From a checkpoint of a small transformer trained on Wikipedia.
Size: 15 layers, width 192, 2 heads of 96, vocabulary 8192.
Training: 320M tokens, 9766 steps.
Each number is 50 + 15 x the weight over its row's rms, rounded and kept within 0 to 99. Layers, rows and columns count from 0. The size before them is the row's rms in percent of the matrix's.

# layer 8 MLP gate, 768x192, rms 0.197, rows 175-191, columns 128-191
101:62 46 38 66 51 26 34 52 52 42 30 73 46 59 58 37 42 53 46 91 30 66 64 55 46 36 57 54 41 34 56 73 46 21 65 50 32 49 40 79 56 12 59 91 42 43 44 57 39 43 81 46 38 77 58 65 54 27 37 16 52 59 39 59
115:48 46 41 56 53 54 31 59 43 37 31 56 39 46 30 23 24 63 39 73 28 50 55 57 55 45 67 55 41 59 55 39 39 61 66 69 57 48 60 34 39 44 33 51 68 61 30 36 60 53 30 74 24 26 63 45 31 46 34 59 36 28 57 43
099:63 54 55 36 39 39 62 47 43 50 34 66 36 60 51 44 29 61 54 61 38 27 61 58 67 35 37 59 66 51 36 46 40 28 34 59 62 44 32 45 29 21 31 58 43 75 33 12 40 84 39 53 59 32 41 44 42 67 60 28 24 37 46 53
099:41 42 70 35 46 63 50 72 67 53 66 55 39 43 67 62 52 59 54 50 58 63 64 66 54 57 71 35 57 61 60 35 38 42 42 34 27 66 79 59 21 52 25 64 75 79 55 61 49 79 72 63 63 56 43 49 50 53 59 46 64 56 70 53
103:76 31 56 59 51 16 54 81 47 50 40 64 60 28 58 35 29 49 42 68 43 24 42 49 44 27 47 72 47 28 38 65 53 05 64 46 49 47 49 29 95 18 63 62 49 67 55 37 47 68 62 65 56 18 36 55 47 59 48 40 49 43 31 42
105:76 54 51 54 48 40 54 38 49 45 43 25 24 55 60 49 59 55 37 46 42 37 35 50 44 66 71 33 55 67 55 65 47 24 46 67 22 69 61 30 39 53 68 43 31 39 54 28 31 32 27 38 42 45 44 30 40 59 50 56 56 58 54 29
110:46 73 50 48 35 44 13 35 22 46 36 67 39 77 56 30 60 60 53 51 50 56 36 74 53 76 63 66 63 69 41 38 68 37 29 53 29 39 60 55 43 79 63 36 46 58 26 48 52 54 38 32 65 55 30 21 61 70 52 57 63 62 56 22
091:16 47 24 62 15 68 53 30 55 49 53 72 64 36 55 50 68 34 66 75 71 61 73 55 48 46 25 31 68 37 40 47 54 65 82 56 54 17 37 43 46 36 37 69 65 48 46 55 50 49 58 67 30 33 52 61 49 59 55 72 61 15 40 46
114:33 40 65 35 33 39 54 38 82 46 35 42 22 49 57 37 58 61 64 75 58 61 45 63 65 47 42 47 51 80 91 43 85 19 58 65 61 41 31 50 55 52 47 37 43 34 46 62 38 63 63 62 45 07 36 63 75 42 59 36 40 63 17 52
102:60 53 37 69 43 04 65 41 62 49 23 50 42 48 17 35 37 45 32 46 67 52 65 71 66 39 36 26 70 39 58 45 40 41 58 60 34 44 54 20 19 38 58 65 79 60 36 43 71 47 58 54 52 74 54 56 64 57 52 50 35 56 52 31
101:55 60 65 46 51 38 40 42 54 29 44 54 17 35 79 51 42 56 26 63 51 58 60 67 30 44 47 39 28 37 55 57 66 38 65 36 56 38 43 50 63 65 65 59 44 42 42 43 67 25 50 65 50 65 26 65 50 63 66 42 43 22 43 40
083:57 67 44 32 65 55 44 50 41 40 75 49 37 69 19 52 38 65 23 44 65 55 68 83 54 59 51 31 80 48 46 57 72 38 32 44 49 45 19 24 76 51 61 56 35 58 67 29 64 56 59 49 41 35 36 37 49 46 43 54 50 69 34 78
100:41 58 41 52 61 66 52 59 43 30 61 31 57 40 55 57 52 44 48 45 47 59 69 70 46 19 68 48 24 88 45 62 38 26 53 28 54 31 71 62 54 51 55 39 79 32 47 83 30 51 67 61 31 42 72 53 52 63 22 46 70 58 62 42
092:43 54 44 62 70 73 52 89 41 51 38 56 47 51 49 50 59 18 18 48 68 60 30 38 43 32 49 38 53 42 44 57 27 70 70 35 30 36 24 48 30 34 50 11 73 51 62 58 46 37 58 24 55 35 40 48 65 87 41 60 33 37 38 51
082:52 51 66 35 42 36 53 43 60 61 35 56 42 48 48 57 67 71 57 53 48 81 49 34 63 36 49 45 64 25 41 67 60 40 74 59 48 27 30 48 37 68 63 74 37 60 38 62 65 70 70 49 22 63 68 62 44 63 49 50 74 46 59 36
088:51 80 59 40 52 20 53 56 35 41 66 48 56 70 47 66 60 77 34 70 74 66 37 65 08 53 56 41 33 48 57 55 34 44 49 30 27 14 73 47 50 68 42 30 45 61 50 58 54 63 74 37 53 43 67 56 35 20 72 47 47 67 62 46
097:76 53 16 48 63 35 70 46 56 69 29 69 30 29 58 41 52 34 81 60 53 39 10 82 36 35 28 66 44 79 52 33 57 56 81 65 33 71 50 54 67 54 15 43 72 49 43 38 65 52 25 41 39 43 55 14 59 44 55 42 56 47 53 73
# layer 8 MLP up, 768x192, rms 0.187, rows 175-191, columns 128-191
098:45 57 48 63 54 69 63 67 59 40 59 63 61 28 27 58 45 35 67 53 46 82 56 70 25 33 60 76 54 54 42 67 60 32 57 59 45 49 62 23 50 73 37 41 87 40 55 74 67 18 74 62 39 45 52 42 32 90 39 54 70 24 40 48
120:58 29 33 76 54 42 47 64 26 47 80 55 48 53 47 89 43 22 28 53 66 38 42 56 48 40 49 48 68 52 60 29 40 68 45 34 32 48 66 81 73 55 59 42 36 56 55 62 35 46 57 54 59 31 53 46 45 65 61 64 68 56 16 54
109:16 57 76 40 51 69 36 49 71 52 35 36 67 22 23 37 60 43 33 42 65 51 76 64 61 70 55 61 64 45 60 32 53 48 44 32 55 82 37 45 12 70 40 57 49 48 38 53 48 55 46 39 61 52 52 53 32 67 63 51 38 43 78 33
104:37 67 48 67 41 42 67 45 42 55 17 57 64 43 48 73 61 54 36 28 53 14 47 73 53 45 49 63 36 77 51 26 38 44 25 70 29 49 18 34 60 91 41 41 47 53 55 33 34 30 52 59 42 43 66 63 62 40 28 41 39 64 51 60
116:45 68 60 28 40 67 42 14 45 43 37 43 72 25 29 58 46 42 49 67 62 28 71 35 70 66 38 63 47 65 90 34 77 73 40 45 24 39 27 54 41 50 40 60 43 61 44 72 51 53 56 48 38 29 74 26 65 42 66 65 63 53 40 49
101:42 50 56 57 24 51 39 73 69 47 46 52 65 49 31 49 58 27 57 07 56 50 63 63 45 35 51 63 62 42 60 54 15 27 26 37 56 76 46 39 41 62 78 60 62 45 32 59 49 40 42 34 33 39 50 62 47 37 13 60 56 27 21 41
100:56 46 67 62 60 39 43 59 60 39 34 50 57 52 46 60 67 35 51 35 49 16 71 56 54 64 44 70 65 83 32 81 67 47 66 37 69 50 30 37 41 71 62 25 36 40 67 37 41 30 19 38 33 39 64 78 42 45 50 54 50 24 52 53
092:79 46 54 36 42 71 49 35 64 48 78 49 65 37 60 59 31 71 52 63 31 53 37 58 74 59 63 58 61 41 63 51 15 85 20 44 56 48 66 64 47 52 62 65 43 64 50 44 42 56 28 27 76 60 78 56 54 35 50 45 38 44 54 79
105:67 39 74 48 32 40 54 44 39 41 33 68 71 27 65 44 62 43 59 62 56 10 57 84 65 37 38 65 49 60 56 47 24 45 74 54 56 23 26 59 42 63 36 72 72 50 44 38 32 64 39 62 18 71 51 45 24 51 33 52 42 53 49 48
102:60 51 57 53 56 40 54 49 62 55 38 51 45 73 67 44 64 48 52 43 54 14 34 55 57 44 68 52 53 70 62 47 57 39 71 68 66 42 34 61 48 46 46 38 62 56 25 81 40 49 45 61 42 50 66 78 41 52 54 23 33 57 76 59
097:30 33 45 39 38 48 49 84 67 52 38 44 71 32 61 46 40 63 39 38 56 45 78 55 46 72 60 34 57 46 65 45 38 65 51 46 25 31 22 54 63 58 59 25 28 67 47 53 68 57 53 60 48 36 27 55 40 64 46 52 46 59 59 50
086:56 37 37 57 50 73 53 62 57 58 53 60 40 23 50 47 48 53 47 38 25 43 58 52 89 50 39 37 70 35 64 53 46 42 43 64 33 46 68 33 66 46 59 41 49 52 65 37 50 37 54 37 44 32 45 39 57 39 36 56 53 66 46 41
102:71 35 81 56 28 42 49 47 42 40 58 53 26 37 31 40 89 30 26 63 55 39 37 39 28 63 32 73 29 51 60 47 62 39 48 67 49 44 42 23 36 30 59 35 29 49 25 45 26 59 61 69 46 35 48 48 55 24 41 49 38 37 45 60
093:57 45 52 63 26 59 36 51 43 45 55 39 38 49 51 54 26 60 62 41 47 64 68 47 57 47 44 37 51 19 50 49 55 48 57 82 54 44 63 74 57 60 53 64 37 56 39 40 41 59 21 50 60 72 58 61 55 48 64 72 19 33 43 53
086:46 76 29 49 57 56 07 28 45 04 40 43 28 14 63 73 48 62 17 72 30 51 34 56 26 50 42 62 50 31 39 47 54 45 31 41 37 39 46 74 35 40 38 18 46 51 39 60 42 51 54 44 50 38 55 24 44 48 27 56 26 57 48 54
078:31 74 58 45 39 51 54 44 34 48 73 31 66 25 30 73 61 46 34 43 34 61 39 41 43 77 57 45 33 65 46 55 41 36 59 48 76 59 74 39 46 25 44 45 62 47 47 62 62 70 45 45 75 38 61 77 37 61 58 36 66 66 48 66
097:41 58 62 48 74 61 35 32 56 23 53 65 69 66 39 42 47 38 64 36 49 41 71 22 49 24 35 42 45 59 19 50 31 39 62 36 53 78 62 47 32 36 54 38 75 62 63 57 68 44 48 70 67 89 65 59 36 54 40 58 62 58 45 62
# layer 8 MLP down (transposed), 768x192, rms 0.0455, rows 175-191, columns 128-191
100:78 66 65 31 15 61 43 48 57 35 43 35 80 58 55 35 42 58 34 67 38 44 58 47 73 72 42 25 88 32 41 39 35 46 61 52 43 57 32 70 57 49 59 65 31 62 65 60 56 40 42 53 59 37 42 64 60 58 47 32 66 60 83 53
115:24 75 45 74 27 34 71 44 47 37 63 59 68 57 27 49 66 53 56 46 65 88 49 23 71 44 22 34 56 37 38 49 58 26 50 62 56 50 43 30 55 62 60 59 54 52 67 50 68 14 70 26 66 42 43 59 36 57 37 40 60 81 74 85
103:38 34 45 33 56 61 65 50 50 25 78 50 49 55 37 39 30 57 70 91 48 76 57 56 43 40 69 34 89 51 29 45 55 46 26 44 63 58 38 42 43 70 28 39 64 70 19 65 43 55 50 38 58 52 46 53 59 34 28 38 39 35 30 34
101:51 59 42 27 38 50 35 17 66 72 62 69 63 46 44 27 57 51 45 29 47 53 48 65 59 42 43 50 64 47 41 58 54 33 84 32 59 73 43 42 29 55 53 45 43 63 40 51 30 43 50 40 53 37 42 43 58 36 50 68 33 42 58 35
109:39 50 48 68 35 47 71 38 65 83 55 60 42 56 90 68 58 44 50 96 48 89 27 26 30 43 55 27 73 69 45 69 65 44 36 65 51 52 45 43 35 44 21 70 44 56 44 49 44 41 63 36 65 57 56 61 40 27 59 33 43 63 49 14
107:59 22 49 95 30 72 59 42 52 57 83 60 13 65 64 62 35 47 27 43 32 52 14 54 36 42 35 64 55 32 78 41 88 48 66 59 37 48 80 49 49 32 44 47 52 43 72 55 40 64 50 51 76 44 42 45 52 42 54 74 60 36 56 52
105:59 47 57 60 46 78 55 25 37 54 43 39 40 58 24 45 58 44 37 56 52 80 78 60 71 61 65 49 30 74 77 44 55 30 75 49 46 45 51 48 74 41 55 46 43 45 45 62 64 52 35 46 48 73 61 54 58 65 48 82 20 53 15 49
095:73 63 68 23 61 65 57 54 52 46 60 52 26 51 67 54 54 62 36 36 44 67 54 50 54 36 84 68 65 52 61 42 39 72 55 20 78 40 35 63 49 56 64 48 27 61 54 52 27 25 63 26 22 59 36 39 57 58 62 48 62 93 30 61
110:57 62 56 41 55 48 49 28 09 63 51 41 71 79 60 65 71 49 60 36 64 30 52 51 56 40 82 68 49 29 47 48 20 35 57 64 34 40 41 45 71 49 51 70 77 30 63 48 51 34 60 57 78 41 54 54 67 02 54 46 70 51 47 27
107:45 78 52 57 66 45 58 77 39 21 57 71 46 52 55 34 42 34 51 48 47 44 63 49 36 74 57 10 64 35 78 37 19 42 45 55 39 34 30 50 67 46 72 55 66 63 64 54 43 60 51 48 48 33 42 81 40 66 46 66 31 31 34 61
106:52 38 72 41 68 59 71 49 70 46 40 57 39 53 54 51 71 81 59 00 49 55 51 48 54 45 78 29 58 56 39 31 51 59 60 63 45 63 45 53 59 48 58 58 46 26 35 26 29 62 36 53 54 28 43 49 75 79 69 53 42 46 48 29
082:75 60 31 62 62 74 66 36 39 53 55 33 59 51 55 62 46 60 63 50 86 52 51 39 27 50 77 68 52 62 37 62 35 65 58 36 58 47 62 78 55 49 82 59 33 68 42 68 35 56 63 59 71 40 60 69 75 70 58 08 41 52 48 63
105:14 51 38 41 30 68 57 33 50 33 37 65 44 25 50 58 66 56 55 69 77 46 35 49 82 39 38 54 33 66 64 41 42 69 74 60 49 62 74 36 40 66 57 22 49 50 19 52 44 67 45 37 53 74 29 43 45 60 54 65 44 28 47 62
098:37 49 52 58 60 57 56 43 54 36 45 37 58 34 46 49 12 68 29 75 60 58 47 66 63 36 59 49 48 66 69 20 56 50 59 34 30 42 57 52 41 75 60 57 31 45 34 17 62 48 28 76 42 45 56 66 43 60 48 71 54 43 65 55
089:33 38 61 48 42 49 54 46 44 40 56 47 81 72 56 48 40 51 64 50 38 41 63 38 58 52 35 55 61 64 41 61 37 43 64 74 68 69 23 51 58 36 73 62 68 57 59 51 62 41 60 60 49 45 37 39 72 50 70 51 60 34 24 70
089:69 64 76 34 34 41 38 56 35 28 46 46 45 45 48 47 59 86 46 64 75 37 60 57 63 46 59 53 53 23 71 53 39 64 62 59 43 29 67 42 73 46 67 56 48 43 20 15 62 86 67 63 40 20 57 55 36 63 56 38 51 70 45 85
096:73 38 30 71 41 41 37 52 45 66 28 53 50 46 54 48 47 46 61 45 25 47 39 44 55 18 51 62 37 53 39 40 82 50 47 82 59 28 33 79 45 63 41 78 58 57 40 20 71 59 48 65 43 46 49 74 34 14 60 46 58 34 61 69